From a checkpoint of a small transformer trained on Wikipedia: 116M parameters, LayerNorm before each block.
Each number is 200 + 30 x the weight over its row's rms, rounded and kept within 0 to 999. Layers, rows and columns count from 0. The size before them is the row's rms in percent of the matrix's.

# q: layer 4 attention query, 896x896, rms 0.0307, rows 729-767, columns 768-799
# k: layer 4 attention key, 896x896, rms 0.0311, rows 729-767, columns 768-799
# v: layer 4 attention value, 896x896, rms 0.0253, rows 704-764, columns 768-799
# o: layer 4 attention output (transposed), 896x896, rms 0.102, rows 704-764, columns 768-799
q729,107,196,172,192,183,181,223,214,194,208,241,186,187,239,191,204,199,209,213,207,201,206,232,156,204,184,252,238,244,215,194,241,175
k729,105,179,237,272,138,152,210,165,156,199,255,134,147,175,215,251,185,206,226,189,203,158,222,195,237,212,236,230,240,193,160,249,135
q730,115,228,179,227,253,196,199,191,185,211,230,204,204,192,192,179,160,216,216,184,213,197,207,180,221,223,188,143,167,169,167,123,192
k730,110,246,133,233,210,199,195,213,226,197,185,213,147,241,202,115,185,196,189,172,273,184,192,189,282,252,210,182,214,206,180,168,226
q731,112,231,172,216,159,215,224,195,182,188,201,137,172,191,255,230,289,173,179,189,203,218,138,146,233,163,197,194,176,161,235,217,194
k731,107,252,143,219,177,215,233,244,193,221,155,197,178,184,263,221,230,186,164,164,168,231,147,167,220,199,187,220,173,142,181,152,178
q732,113,231,175,272,160,251,242,205,199,187,202,229,196,256,153,176,161,194,257,222,232,229,209,201,178,217,254,156,152,169,227,273,201
k732,109,218,188,261,214,180,209,184,210,176,178,223,248,182,195,200,190,223,227,188,232,220,169,212,190,233,234,198,198,219,270,225,195
q733,111,194,221,225,188,247,203,185,225,212,216,260,176,219,168,176,188,199,226,194,206,181,207,170,230,193,171,163,247,179,193,153,239
k733,106,192,251,176,184,229,211,161,248,207,223,257,211,245,158,201,156,187,244,203,200,166,231,146,223,205,267,179,172,160,164,209,212
q734,110,157,204,211,210,183,183,227,238,178,256,165,181,180,216,175,205,254,253,203,191,206,164,210,196,264,214,207,171,174,233,212,197
k734,103,196,151,203,221,176,146,193,202,224,276,148,145,167,146,185,168,173,258,185,188,222,180,189,161,232,205,207,192,212,217,160,210
q735,116,243,217,198,182,189,175,226,164,153,165,166,238,192,174,137,173,187,192,225,218,166,220,221,221,222,267,208,183,213,113,255,191
k735,114,207,228,196,155,244,200,230,193,216,192,216,246,169,219,161,192,223,217,189,214,174,216,237,183,249,206,196,193,211,173,212,169
q736,112,223,213,176,185,164,199,205,211,218,161,195,149,239,216,214,184,185,214,212,123,202,183,220,153,187,246,224,198,219,185,232,168
k736,109,201,229,179,248,189,250,190,210,215,182,203,211,186,167,231,149,220,200,165,205,222,139,217,161,171,257,179,175,194,180,247,193
q737,116,178,196,141,179,198,132,158,140,171,178,182,220,244,213,215,201,133,196,181,197,232,218,253,166,208,212,181,201,190,178,204,156
k737,112,184,236,173,248,191,194,226,167,142,218,243,223,260,192,192,180,150,184,203,211,231,153,253,223,190,189,213,203,176,173,177,148
q738,108,206,205,204,196,189,202,235,198,205,206,238,157,216,256,249,192,249,212,190,202,195,187,198,228,205,226,230,215,254,188,173,258
k738,106,187,172,199,197,228,234,209,181,208,210,261,181,160,234,240,204,214,190,160,186,199,171,196,195,177,194,200,233,150,171,208,216
q739,110,170,234,203,263,213,192,250,213,182,214,208,213,204,171,216,226,226,184,226,252,206,165,228,222,175,223,175,236,224,161,206,223
k739,109,185,266,227,252,182,194,232,233,191,192,243,244,169,217,195,200,246,153,228,228,204,235,189,174,184,268,205,179,190,159,201,224
q740,108,185,177,153,199,204,181,222,168,247,155,171,194,161,206,213,152,158,172,181,203,170,164,202,171,212,202,162,174,274,215,225,264
k740,104,158,280,195,193,210,204,182,184,181,184,198,226,180,219,170,186,158,124,129,233,186,194,164,216,181,141,219,175,251,178,188,195
q741,106,185,197,146,192,185,214,231,274,185,143,142,183,187,234,222,213,179,199,161,207,161,224,180,165,129,227,182,221,237,203,268,160
k741,102,212,236,183,164,200,195,222,244,149,196,171,158,226,229,177,198,188,270,183,210,207,196,199,200,179,176,175,203,231,236,236,179
q742,110,228,240,238,147,218,209,180,203,220,208,211,213,234,188,186,182,194,198,197,228,205,180,186,140,231,236,227,245,207,150,199,198
k742,107,220,184,227,185,235,191,211,221,223,179,215,194,199,169,146,161,158,236,189,198,258,213,180,209,266,199,223,185,184,207,175,190
q743,110,181,202,215,176,193,181,158,216,190,194,158,155,181,184,240,164,194,147,199,257,202,158,207,211,260,203,217,212,163,185,179,181
k743,108,142,212,154,164,228,210,233,209,216,160,236,170,209,195,234,232,207,157,180,286,235,140,198,179,257,197,232,175,193,214,208,203
q744,111,172,180,193,248,224,210,144,218,240,175,207,191,180,209,183,200,184,225,283,235,264,179,193,168,176,206,246,187,209,225,178,138
k744,108,131,182,221,237,198,210,183,206,225,231,140,214,182,220,215,189,158,217,222,250,171,214,216,228,178,174,232,194,248,169,197,194
q745,116,168,251,202,151,179,267,201,187,213,200,228,207,137,189,208,215,233,125,226,251,165,201,178,197,180,185,238,182,206,193,211,183
k745,112,214,262,216,175,193,235,215,178,202,164,186,160,241,248,147,234,213,173,190,219,207,201,214,181,247,253,185,190,194,182,218,206
q746,112,207,267,178,160,199,230,216,181,176,190,189,187,189,225,258,226,203,186,210,246,187,213,198,177,185,236,242,156,230,185,190,179
k746,107,251,132,211,221,201,236,198,205,172,163,220,185,134,258,224,213,226,197,233,204,189,168,203,158,159,194,215,196,195,195,163,202
q747,114,260,182,204,181,206,227,220,256,214,213,215,245,166,185,217,210,250,216,216,187,179,235,192,206,198,200,220,225,197,174,217,150
k747,110,224,184,140,161,198,195,198,282,225,192,194,227,175,230,229,219,226,230,152,170,189,234,229,220,179,233,189,238,205,176,166,151
q748,112,205,168,205,180,247,189,183,235,182,187,220,238,205,156,180,185,205,201,200,169,218,203,166,224,232,183,218,186,115,260,203,179
k748,107,176,253,172,175,274,216,162,168,209,257,214,207,196,227,224,140,251,194,162,199,195,179,221,191,201,199,243,159,180,262,197,250
q749,109,193,214,196,148,176,206,133,168,187,192,195,158,222,240,190,205,170,236,183,199,210,191,192,184,223,198,196,184,234,176,266,188
k749,105,241,211,146,138,243,223,224,151,202,187,220,206,218,204,263,170,203,235,211,149,190,257,198,196,164,184,174,144,150,225,207,200
q750,102,207,235,159,206,243,214,213,230,191,178,217,193,203,155,183,219,167,183,208,193,260,218,220,170,192,206,182,180,179,230,177,188
k750,101,220,197,229,185,220,258,211,225,160,187,157,192,206,170,215,224,189,210,206,179,278,170,138,215,173,160,191,198,181,248,195,202
q751,110,227,214,242,218,202,278,234,216,228,123,204,209,186,242,165,218,199,126,175,182,165,226,223,191,192,233,191,100,247,203,206,172
k751,109,226,222,226,190,176,248,152,232,167,193,180,162,241,209,163,181,221,193,144,201,190,229,233,202,134,166,188,170,236,200,234,164
q752,115,160,196,178,126,226,224,187,231,240,215,239,230,217,197,151,228,196,216,237,232,207,255,225,263,200,210,241,209,223,189,211,201
k752,110,210,230,165,185,149,226,270,231,234,241,251,156,193,171,226,162,215,219,259,214,217,165,223,224,176,222,215,221,178,187,217,197
q753,108,222,211,228,219,200,205,218,237,237,203,216,235,180,184,240,212,219,187,220,153,204,199,220,205,192,184,190,195,209,204,188,129
k753,105,268,217,208,175,205,213,141,199,200,206,190,173,176,183,156,197,213,200,230,156,148,171,215,213,177,232,207,227,205,217,217,209
q754,106,227,243,186,184,181,172,165,252,215,195,198,245,209,229,183,229,250,228,198,175,207,165,258,249,177,160,170,194,219,204,193,242
k754,105,188,235,182,258,214,228,221,233,166,158,146,214,189,166,190,241,234,170,187,208,183,245,183,215,206,173,188,157,188,269,207,225
q755,108,174,200,161,208,190,191,212,196,258,183,189,194,257,203,220,161,234,135,210,218,175,244,231,301,190,177,193,181,217,177,176,200
k755,104,172,163,136,196,227,201,201,175,196,195,220,191,260,168,240,160,217,156,194,223,209,224,273,214,237,185,184,185,191,200,140,234
q756,119,209,214,211,175,216,185,227,217,198,175,231,184,259,189,222,174,160,181,174,184,179,198,215,173,183,211,184,216,214,189,223,171
k756,115,197,219,197,199,217,202,242,202,214,164,180,188,214,239,238,176,243,249,199,188,181,198,226,260,188,206,199,190,194,239,214,209
q757,113,176,205,269,151,184,209,211,196,221,163,201,160,239,170,208,218,192,218,224,223,190,189,189,163,228,202,165,169,196,217,219,256
k757,108,191,204,222,225,220,196,242,235,233,249,213,186,158,214,197,205,239,249,237,266,197,156,169,196,215,148,216,202,152,222,180,229
q758,112,215,173,203,185,192,194,180,197,196,202,219,222,205,204,224,210,234,242,209,181,269,152,230,231,166,243,197,170,205,218,248,196
k758,109,179,196,274,196,196,222,222,207,216,205,175,206,203,172,248,141,263,246,150,190,220,166,246,207,202,182,171,180,205,232,229,242
q759,114,149,251,205,168,176,201,158,227,237,220,148,154,164,216,201,178,185,140,262,200,183,163,247,202,219,214,196,153,241,162,191,226
k759,109,188,226,171,186,166,203,177,187,217,240,146,177,221,190,181,181,197,150,185,167,203,189,223,183,247,138,195,156,210,241,149,236
q760,109,191,202,216,219,221,231,121,151,210,194,209,203,224,213,184,195,218,223,203,171,185,203,237,232,180,155,233,205,213,225,193,178
k760,106,215,218,216,214,250,215,209,194,232,247,217,284,226,201,179,173,192,266,209,160,202,215,255,214,189,167,252,257,170,221,196,159
q761,111,232,208,219,213,141,234,220,217,267,240,209,236,217,229,211,150,223,196,186,203,169,175,216,242,201,214,214,193,236,217,177,226
k761,107,216,197,236,230,142,321,177,212,251,235,209,224,205,185,215,128,210,172,180,231,162,170,211,225,206,238,242,228,245,174,176,163
q762,112,121,206,242,159,181,201,185,202,192,184,137,197,182,256,175,179,188,169,205,205,197,198,165,225,184,232,225,221,213,143,226,245
k762,108,186,215,234,193,172,191,252,193,183,208,227,185,169,251,191,171,211,167,173,204,212,210,187,205,225,207,169,240,205,183,194,237
q763,110,218,164,198,213,185,178,200,252,202,196,172,186,194,232,213,156,202,264,219,202,231,192,174,171,229,217,196,145,207,209,177,195
k763,106,185,182,224,207,166,208,206,252,191,173,185,226,143,200,271,198,190,197,224,226,199,186,127,183,181,246,243,206,236,189,190,147
q764,111,154,267,189,255,211,206,193,212,231,211,190,202,206,228,205,154,218,234,190,217,176,203,191,223,179,229,201,188,154,225,218,256
k764,111,193,215,216,213,200,193,183,188,214,128,210,256,205,209,175,187,197,188,207,272,208,183,173,174,230,224,209,174,188,205,213,256
q765,116,208,164,205,200,184,233,211,243,223,225,201,205,172,181,227,151,159,157,193,202,195,163,168,262,193,240,228,136,229,168,229,167
k765,109,168,140,178,221,220,195,176,236,166,217,204,206,174,191,180,148,127,207,170,246,244,191,196,203,234,192,191,158,268,175,215,145
q766,108,190,229,185,222,184,223,260,196,214,184,191,185,241,177,180,217,213,206,254,166,198,224,162,198,223,214,214,209,145,254,205,160
k766,106,216,196,129,236,276,158,275,158,208,210,197,169,175,165,210,216,246,201,194,163,221,208,157,200,143,232,227,151,196,210,174,207
q767,110,176,164,184,248,222,197,235,160,223,198,164,247,246,196,184,207,229,248,221,192,218,200,190,216,165,199,215,250,161,237,180,166
k767,107,228,201,197,226,233,204,218,199,178,242,198,262,237,134,221,183,161,259,203,193,202,179,211,202,163,201,168,265,143,234,224,168
v704,103,209,200,207,172,209,168,229,162,228,158,223,213,227,213,124,174,144,195,241,225,205,150,173,224,219,206,218,202,206,200,190,200
o704,099,199,197,209,252,208,235,249,226,195,250,180,171,211,188,222,204,246,189,222,203,213,246,200,228,212,164,177,244,232,186,229,218
v705,108,167,162,172,203,231,206,215,252,179,231,250,163,227,205,170,246,266,227,225,198,177,267,177,208,232,152,198,220,195,180,227,142
o705,107,198,222,199,221,133,219,197,196,204,162,233,223,189,183,201,182,184,244,181,223,245,163,182,154,155,238,222,187,166,210,227,217
v706,105,203,200,205,223,174,236,189,222,212,181,226,230,212,177,170,198,193,172,198,172,232,241,196,191,194,178,194,194,181,189,201,194
o706,105,176,193,234,225,219,174,178,163,166,162,206,138,235,242,206,170,180,217,223,146,172,188,166,236,219,240,195,211,251,179,252,203
v707,114,149,195,215,168,221,171,249,206,154,199,201,250,174,197,208,214,153,187,207,204,206,160,195,217,216,205,220,220,161,241,203,235
o707,109,160,156,179,221,223,204,162,212,125,179,160,191,217,234,139,136,218,186,120,188,163,200,113,226,186,193,203,209,165,220,214,203
v708,107,202,147,183,213,235,215,199,248,225,188,183,226,206,175,186,185,224,202,208,208,210,163,178,212,188,184,238,216,193,198,197,194
o708,102,235,206,243,211,129,140,206,193,168,223,218,189,225,191,243,234,232,214,169,230,245,207,256,224,148,187,196,218,198,225,189,186
v709,109,185,163,192,181,223,182,248,205,209,198,182,193,143,201,225,171,192,194,189,236,175,215,170,169,186,224,191,235,223,220,180,198
o709,101,189,229,208,171,204,189,203,193,170,190,196,214,219,162,185,197,194,193,189,191,256,199,192,188,188,244,214,217,178,220,207,202
v710,104,232,190,163,168,158,239,182,190,165,171,212,197,148,199,162,208,170,256,156,211,212,198,181,188,188,196,137,224,258,188,232,185
o710,104,240,193,206,167,224,210,188,155,270,163,194,167,191,233,202,206,188,180,206,211,203,181,226,243,201,166,167,237,197,213,257,207
v711,102,243,253,187,240,195,197,186,189,195,172,199,252,222,195,204,205,194,216,181,262,196,194,222,235,189,189,220,201,185,175,243,161
o711,104,160,147,236,204,206,185,189,183,162,206,197,167,198,180,201,141,182,200,220,177,216,207,157,204,288,213,208,201,202,202,172,188
v712,104,208,163,166,189,169,196,216,183,179,209,188,221,184,207,163,203,153,253,209,211,181,204,211,207,267,231,126,209,161,169,167,164
o712,105,183,222,218,172,218,229,181,241,192,233,205,224,191,187,218,251,152,168,176,195,260,205,194,168,171,219,246,180,190,227,155,218
v713,105,188,207,214,200,168,177,221,245,232,195,152,186,211,175,165,199,166,183,245,210,206,226,184,239,179,202,194,224,218,238,217,209
o713,105,183,222,194,182,146,209,230,172,163,221,180,195,217,230,161,289,234,148,231,191,223,210,221,174,201,218,212,133,173,193,239,147
v714,102,207,202,206,214,231,162,225,208,198,228,209,219,181,162,176,211,218,173,240,161,174,188,205,185,261,268,203,182,165,222,214,261
o714,101,232,176,207,165,143,215,224,173,223,156,177,204,241,203,180,243,208,225,158,195,194,207,140,172,195,169,235,182,184,218,235,215
v715,104,203,240,188,211,243,212,231,204,199,239,269,247,160,212,198,191,237,202,197,204,204,176,173,170,175,241,269,190,188,127,200,190
o715,106,167,173,227,198,218,181,210,169,124,205,200,184,190,222,218,162,192,216,153,166,181,181,236,179,169,244,195,264,189,207,220,181
v716,104,173,169,220,189,162,166,193,190,201,196,196,275,175,225,188,225,221,206,186,222,214,201,139,206,204,211,172,234,231,233,178,144
o716,106,230,247,217,222,202,216,193,187,197,185,151,191,202,215,196,212,121,184,201,193,208,157,165,201,214,207,200,267,208,193,247,219
v717,106,215,211,207,220,165,205,179,227,220,243,208,226,200,163,228,146,154,153,201,264,198,193,151,216,205,155,186,193,154,288,229,164
o717,104,199,230,237,160,218,208,179,256,217,216,195,220,187,193,167,234,191,152,152,145,204,169,158,175,209,196,206,213,224,145,198,202
v718,105,215,232,137,205,184,167,242,212,168,205,173,162,237,248,193,233,148,215,294,155,258,168,243,145,215,203,193,228,206,204,175,196
o718,102,200,198,193,167,223,220,254,159,211,222,186,174,179,208,188,247,215,144,200,183,151,179,230,241,204,194,168,180,222,189,280,183
v719,106,183,173,194,258,173,242,193,210,172,175,234,251,197,175,195,164,230,150,170,149,164,158,161,154,201,206,257,196,245,233,221,219
o719,107,238,217,209,154,199,180,186,177,173,157,179,192,158,219,233,237,212,206,199,217,178,222,206,227,198,174,183,223,236,175,195,196
v720,105,177,171,184,214,280,186,184,168,189,157,239,205,188,185,277,227,214,270,214,239,226,158,205,175,229,179,179,211,240,188,207,175
o720,106,199,282,186,153,225,280,212,204,236,213,194,166,205,225,194,212,169,117,190,242,240,178,189,230,181,211,188,133,192,233,138,167
v721,104,237,235,209,179,171,206,169,249,238,201,268,173,229,171,200,150,206,193,166,202,237,246,228,173,183,276,176,197,192,221,192,271
o721,107,253,188,228,229,225,210,196,160,182,146,186,155,199,195,194,199,134,179,257,240,195,192,194,205,178,187,210,200,195,210,229,214
v722,106,196,244,190,188,245,190,155,201,149,228,166,178,189,198,170,151,209,205,213,214,204,134,258,234,235,230,204,199,219,208,190,236
o722,103,226,218,214,213,218,193,242,206,276,125,177,197,202,193,204,211,162,264,199,187,227,229,191,206,151,193,188,240,209,227,239,161
v723,103,154,183,169,206,187,193,228,183,204,170,266,227,215,183,207,169,219,233,283,254,234,262,198,236,188,182,248,137,176,209,221,135
o723,103,210,154,206,252,168,178,214,252,230,257,198,128,185,259,219,235,220,157,194,193,155,213,210,180,190,196,221,179,193,223,243,176
v724,104,185,147,174,215,143,178,186,243,253,266,247,173,128,222,160,178,182,193,198,180,195,220,217,209,183,200,219,212,199,212,232,260
o724,102,225,237,180,195,260,224,184,207,179,207,185,222,165,205,207,231,237,236,213,199,179,172,192,203,181,220,260,169,217,250,205,198
v725,105,216,163,196,201,184,233,231,191,224,182,167,178,196,198,226,212,206,189,226,217,221,177,259,227,186,230,234,224,164,183,193,225
o725,103,177,201,152,162,230,174,207,225,170,238,197,199,175,178,207,152,190,224,167,198,204,203,158,188,215,202,231,256,173,209,195,223
v726,106,196,218,250,209,159,141,220,204,192,189,214,153,212,226,190,235,194,201,249,166,208,183,216,201,241,152,198,143,180,179,223,203
o726,105,178,208,191,228,165,205,140,235,156,156,168,199,173,210,179,218,202,224,205,194,226,227,215,211,146,254,230,212,208,152,150,203
v727,108,127,211,211,219,137,200,208,185,213,204,215,167,110,185,233,249,176,235,173,201,180,187,201,218,199,168,183,211,200,187,184,224
o727,104,155,214,225,183,213,226,143,214,185,197,229,209,208,257,191,163,90,216,162,150,210,206,204,196,204,194,211,218,199,205,215,215
v728,107,183,182,204,208,198,190,159,220,179,189,187,213,208,137,186,210,134,187,204,147,203,218,215,187,160,227,188,219,198,256,189,195
o728,105,186,227,199,178,179,205,174,188,180,245,216,200,197,200,239,209,234,177,139,224,224,168,159,198,162,193,179,185,197,235,217,232
v729,105,195,233,220,178,207,192,234,209,232,211,158,158,163,248,178,186,190,194,180,213,205,213,158,206,185,175,205,158,195,238,236,240
o729,102,144,185,178,173,238,160,166,231,186,220,219,221,179,207,142,237,226,158,177,216,176,221,216,142,136,193,248,216,181,197,184,225
v730,106,203,193,169,211,209,242,206,203,197,177,152,228,173,192,195,208,198,237,196,172,191,227,205,201,198,246,141,191,158,185,186,205
o730,107,190,258,199,199,192,152,232,184,195,272,131,236,216,158,219,169,191,191,207,204,197,172,214,228,225,181,198,179,229,157,228,214
v731,101,235,160,216,184,234,200,216,177,206,134,229,193,217,241,204,180,204,192,192,184,189,235,166,184,207,199,195,160,216,224,198,119
o731,101,226,208,201,210,196,197,140,176,177,225,158,218,200,172,212,197,180,244,229,183,215,183,171,223,225,269,174,219,202,248,234,196
v732,104,231,205,225,184,200,160,244,214,203,162,182,226,161,224,189,192,202,229,180,210,189,192,218,206,154,140,242,214,214,176,209,258
o732,102,191,180,115,237,210,215,190,146,204,221,191,194,216,183,204,202,228,207,152,237,196,211,166,136,182,173,202,210,185,181,211,195
v733,103,192,193,227,166,212,184,198,203,203,173,229,239,193,201,184,200,169,193,261,229,192,184,176,152,196,215,188,262,256,179,227,213
o733,102,180,168,165,211,165,171,243,182,182,225,223,203,138,164,206,206,170,204,152,232,188,268,174,224,176,220,227,172,154,133,217,207
v734,105,204,208,228,159,186,156,189,228,199,213,167,220,194,235,215,251,182,196,213,229,162,196,155,224,153,238,161,183,181,219,216,218
o734,110,174,200,259,214,211,259,193,210,130,214,179,204,229,231,210,218,213,186,200,137,180,191,241,164,209,191,197,229,230,206,186,158
v735,107,193,172,180,194,173,223,231,201,187,185,156,214,194,211,201,190,155,217,176,173,239,170,198,250,232,189,212,225,207,200,216,182
o735,104,176,243,203,227,191,235,166,213,194,210,173,229,237,178,243,245,178,208,188,207,161,237,191,181,159,221,169,159,201,190,216,212
v736,108,218,181,198,174,191,224,221,259,207,182,208,193,236,188,180,263,202,191,151,225,212,208,210,184,271,145,163,184,177,198,167,193
o736,105,216,192,209,182,174,180,182,141,191,182,193,182,190,243,229,130,158,195,176,225,211,215,201,225,214,166,252,227,142,199,180,246
v737,102,236,203,238,198,208,200,236,177,237,207,141,218,184,203,136,202,144,209,239,223,173,169,250,171,156,224,194,165,200,228,161,275
o737,101,224,168,177,180,134,167,179,179,212,245,174,229,207,246,227,169,191,203,143,171,238,204,187,184,195,215,233,157,176,258,217,178
v738,108,186,206,203,181,205,198,113,201,142,208,195,202,223,202,246,246,201,170,125,251,238,228,194,229,216,162,148,207,213,197,194,209
o738,104,180,215,215,207,228,220,192,179,151,219,150,140,219,177,212,188,207,236,199,169,213,205,256,197,151,252,229,219,182,171,196,183
v739,110,208,170,229,246,202,180,241,199,198,202,217,150,232,166,177,220,196,248,224,182,260,213,206,175,236,221,204,145,188,149,208,194
o739,108,235,236,197,169,156,228,186,184,196,256,227,167,189,196,226,185,169,173,142,223,170,174,203,189,165,232,184,208,235,220,221,194
v740,104,259,199,196,217,187,208,184,209,230,175,192,178,200,179,191,175,201,210,203,200,199,206,236,185,198,177,231,201,180,192,199,247
o740,100,220,189,208,190,181,277,227,191,178,156,205,215,183,174,239,224,253,233,202,115,228,169,194,200,206,212,256,227,198,203,179,189
v741,102,240,216,221,191,173,186,244,271,188,291,235,134,201,264,207,159,160,207,170,171,207,274,197,234,257,230,240,167,214,227,228,196
o741,100,173,200,204,193,214,212,254,191,209,169,214,210,174,182,187,150,236,242,196,246,165,199,234,195,171,228,141,210,159,248,182,216
v742,101,177,179,190,248,186,202,150,197,234,183,211,189,161,227,242,214,190,198,204,200,166,198,144,202,180,207,161,200,241,209,229,232
o742,099,170,184,195,211,172,214,203,191,187,197,198,185,250,196,174,231,180,208,194,239,235,222,194,248,144,190,262,275,255,139,160,188
v743,106,181,205,202,187,202,228,180,156,220,235,185,228,217,184,218,159,214,147,227,176,200,226,209,213,215,222,186,125,136,188,251,244
o743,104,252,94,151,208,211,202,190,198,198,159,245,163,182,192,180,149,173,165,176,186,182,139,181,182,142,191,195,164,156,224,177,206
v744,105,224,240,179,178,216,192,211,182,263,230,198,201,248,232,223,130,200,174,150,179,215,166,219,174,233,248,259,188,227,170,213,201
o744,104,195,209,231,220,207,220,200,210,204,197,254,218,219,194,207,242,212,216,231,190,197,239,196,177,209,200,237,208,196,240,200,214
v745,101,200,158,198,202,169,242,187,220,247,220,186,201,197,180,245,153,199,179,197,230,185,215,195,212,166,169,208,190,199,205,106,213
o745,102,192,221,210,220,231,210,237,201,217,218,178,221,152,146,193,199,222,166,215,201,181,178,163,197,170,184,215,149,164,171,204,217
v746,107,259,181,208,135,246,173,179,166,204,200,248,193,166,198,172,140,206,213,222,219,270,213,217,220,211,243,169,188,182,236,151,198
o746,106,231,186,235,224,158,227,232,232,201,197,178,221,171,208,265,175,242,164,164,192,113,181,209,205,196,211,218,196,188,177,166,260
v747,103,166,197,220,203,158,113,215,169,207,170,182,200,213,261,146,200,186,204,241,185,198,211,237,198,198,224,221,158,229,228,180,200
o747,104,219,205,194,232,220,190,174,192,207,167,186,186,166,219,211,184,195,165,188,222,233,197,168,228,150,186,197,225,223,182,215,193
v748,109,175,226,196,228,200,175,131,225,198,231,192,146,239,192,255,263,216,224,212,232,231,175,161,240,165,177,207,205,199,206,199,210
o748,109,193,170,238,249,175,185,218,139,205,173,267,216,185,182,208,162,202,233,169,204,225,207,207,245,200,267,197,173,180,205,220,190
v749,106,173,196,200,216,197,185,210,198,178,186,163,178,179,184,197,203,263,222,171,219,221,272,131,215,189,159,129,199,231,239,172,230
o749,102,231,250,184,154,181,198,230,227,189,161,220,229,242,200,237,222,165,157,194,254,167,225,204,185,178,224,267,231,213,224,180,276
v750,103,185,205,184,202,168,190,184,178,177,192,199,169,234,222,194,184,207,190,276,182,128,147,174,168,152,185,161,180,170,198,231,209
o750,102,212,198,171,204,197,198,211,239,158,170,157,153,202,113,203,169,226,171,164,182,219,197,197,212,248,231,214,242,215,219,172,181
v751,099,194,212,233,170,246,224,191,171,200,224,199,170,233,204,168,204,200,188,211,175,152,197,179,219,195,206,224,227,174,218,158,180
o751,104,155,190,219,181,161,202,204,234,210,126,199,212,203,219,230,193,192,206,233,186,179,225,253,187,175,220,224,188,199,210,188,214
v752,104,186,226,202,220,189,211,206,206,191,194,204,224,202,251,219,195,151,201,214,237,191,228,211,154,217,195,169,201,201,193,249,196
o752,100,147,216,226,205,175,186,212,214,262,234,204,194,177,182,137,198,186,210,183,199,226,228,224,209,219,219,213,168,268,201,161,259
v753,103,219,188,221,249,230,225,163,255,220,167,229,204,222,180,185,214,200,231,213,140,246,181,249,212,192,217,208,217,184,213,177,246
o753,102,219,163,125,177,184,183,215,198,164,194,182,177,194,207,216,194,187,171,224,248,220,199,265,226,229,192,177,165,184,197,202,230
v754,105,171,159,187,186,173,194,189,210,246,202,157,217,197,198,246,215,157,202,243,181,242,207,218,216,178,218,228,192,188,192,181,157
o754,102,161,195,231,173,210,166,229,176,177,215,215,166,178,223,214,198,212,237,210,210,194,188,175,214,218,183,189,234,193,182,200,227
v755,106,222,196,153,130,176,154,210,225,240,228,171,215,170,169,169,185,211,198,211,242,175,251,167,179,196,175,172,224,170,182,189,203
o755,101,216,229,245,217,188,194,230,260,222,167,181,167,216,232,248,208,216,176,197,225,195,114,221,143,214,216,204,183,165,207,222,208
v756,101,153,158,227,168,181,178,196,206,188,152,209,207,236,146,254,212,219,193,231,204,203,179,248,172,192,191,188,167,240,203,193,175
o756,101,174,248,177,228,247,244,177,248,189,236,211,187,169,174,156,169,172,237,163,180,189,137,164,235,142,205,168,214,171,226,223,191
v757,105,249,160,194,228,197,223,146,168,236,194,239,173,223,232,192,197,203,208,212,171,211,206,218,211,215,165,233,198,169,178,102,189
o757,104,199,234,214,150,214,192,255,218,207,204,160,156,163,232,234,180,195,196,198,152,175,198,196,174,103,243,95,236,195,175,220,195
v758,103,237,220,172,148,228,218,217,215,242,160,204,175,233,166,213,211,213,162,221,208,180,210,272,196,188,199,175,243,196,189,190,211
o758,101,206,218,231,220,201,225,199,204,227,216,160,178,208,210,190,198,177,233,202,192,199,194,139,185,175,203,230,202,209,227,225,246
v759,104,178,187,233,188,218,225,255,232,217,211,191,182,197,169,208,157,256,177,188,194,194,202,183,173,238,185,214,225,169,183,249,210
o759,102,163,220,222,251,196,236,168,193,148,241,161,186,192,203,178,242,237,229,212,181,240,252,217,207,164,204,193,172,196,249,163,137
v760,102,173,180,228,189,203,187,169,196,203,183,185,196,211,191,190,226,241,219,203,157,232,206,180,194,254,223,289,167,191,185,195,255
o760,100,191,173,215,177,192,202,178,196,231,183,158,175,238,197,165,168,197,176,222,182,187,187,138,186,174,217,144,189,257,143,189,217
v761,103,261,181,219,221,201,236,272,216,186,186,194,214,213,176,210,201,196,184,183,173,168,205,198,177,219,213,175,216,200,231,177,202
o761,101,179,229,190,203,232,193,180,165,245,182,206,147,167,190,221,209,187,224,190,192,212,209,240,174,120,229,200,209,219,206,173,211
v762,108,148,181,178,199,225,169,179,228,187,211,196,212,206,165,202,241,164,210,205,200,162,250,223,229,178,203,207,222,172,195,208,193
o762,104,145,171,261,194,197,231,197,215,239,222,206,200,163,227,206,155,213,190,161,165,234,165,158,195,191,238,166,197,203,124,223,225
v763,105,195,195,226,180,208,156,213,201,197,184,198,185,239,251,160,164,195,168,215,190,217,215,181,247,204,238,180,207,165,148,217,209
o763,101,186,164,197,201,255,161,181,236,217,197,182,271,212,138,227,206,214,199,191,240,209,234,249,182,208,160,286,179,251,248,224,133
v764,103,218,218,173,191,194,211,208,179,191,161,214,224,227,212,194,180,231,154,184,161,138,191,168,200,182,228,164,190,256,186,211,240
o764,104,218,210,229,222,163,143,232,187,253,204,254,173,199,161,146,214,170,184,182,175,252,170,246,209,198,188,234,188,189,197,172,206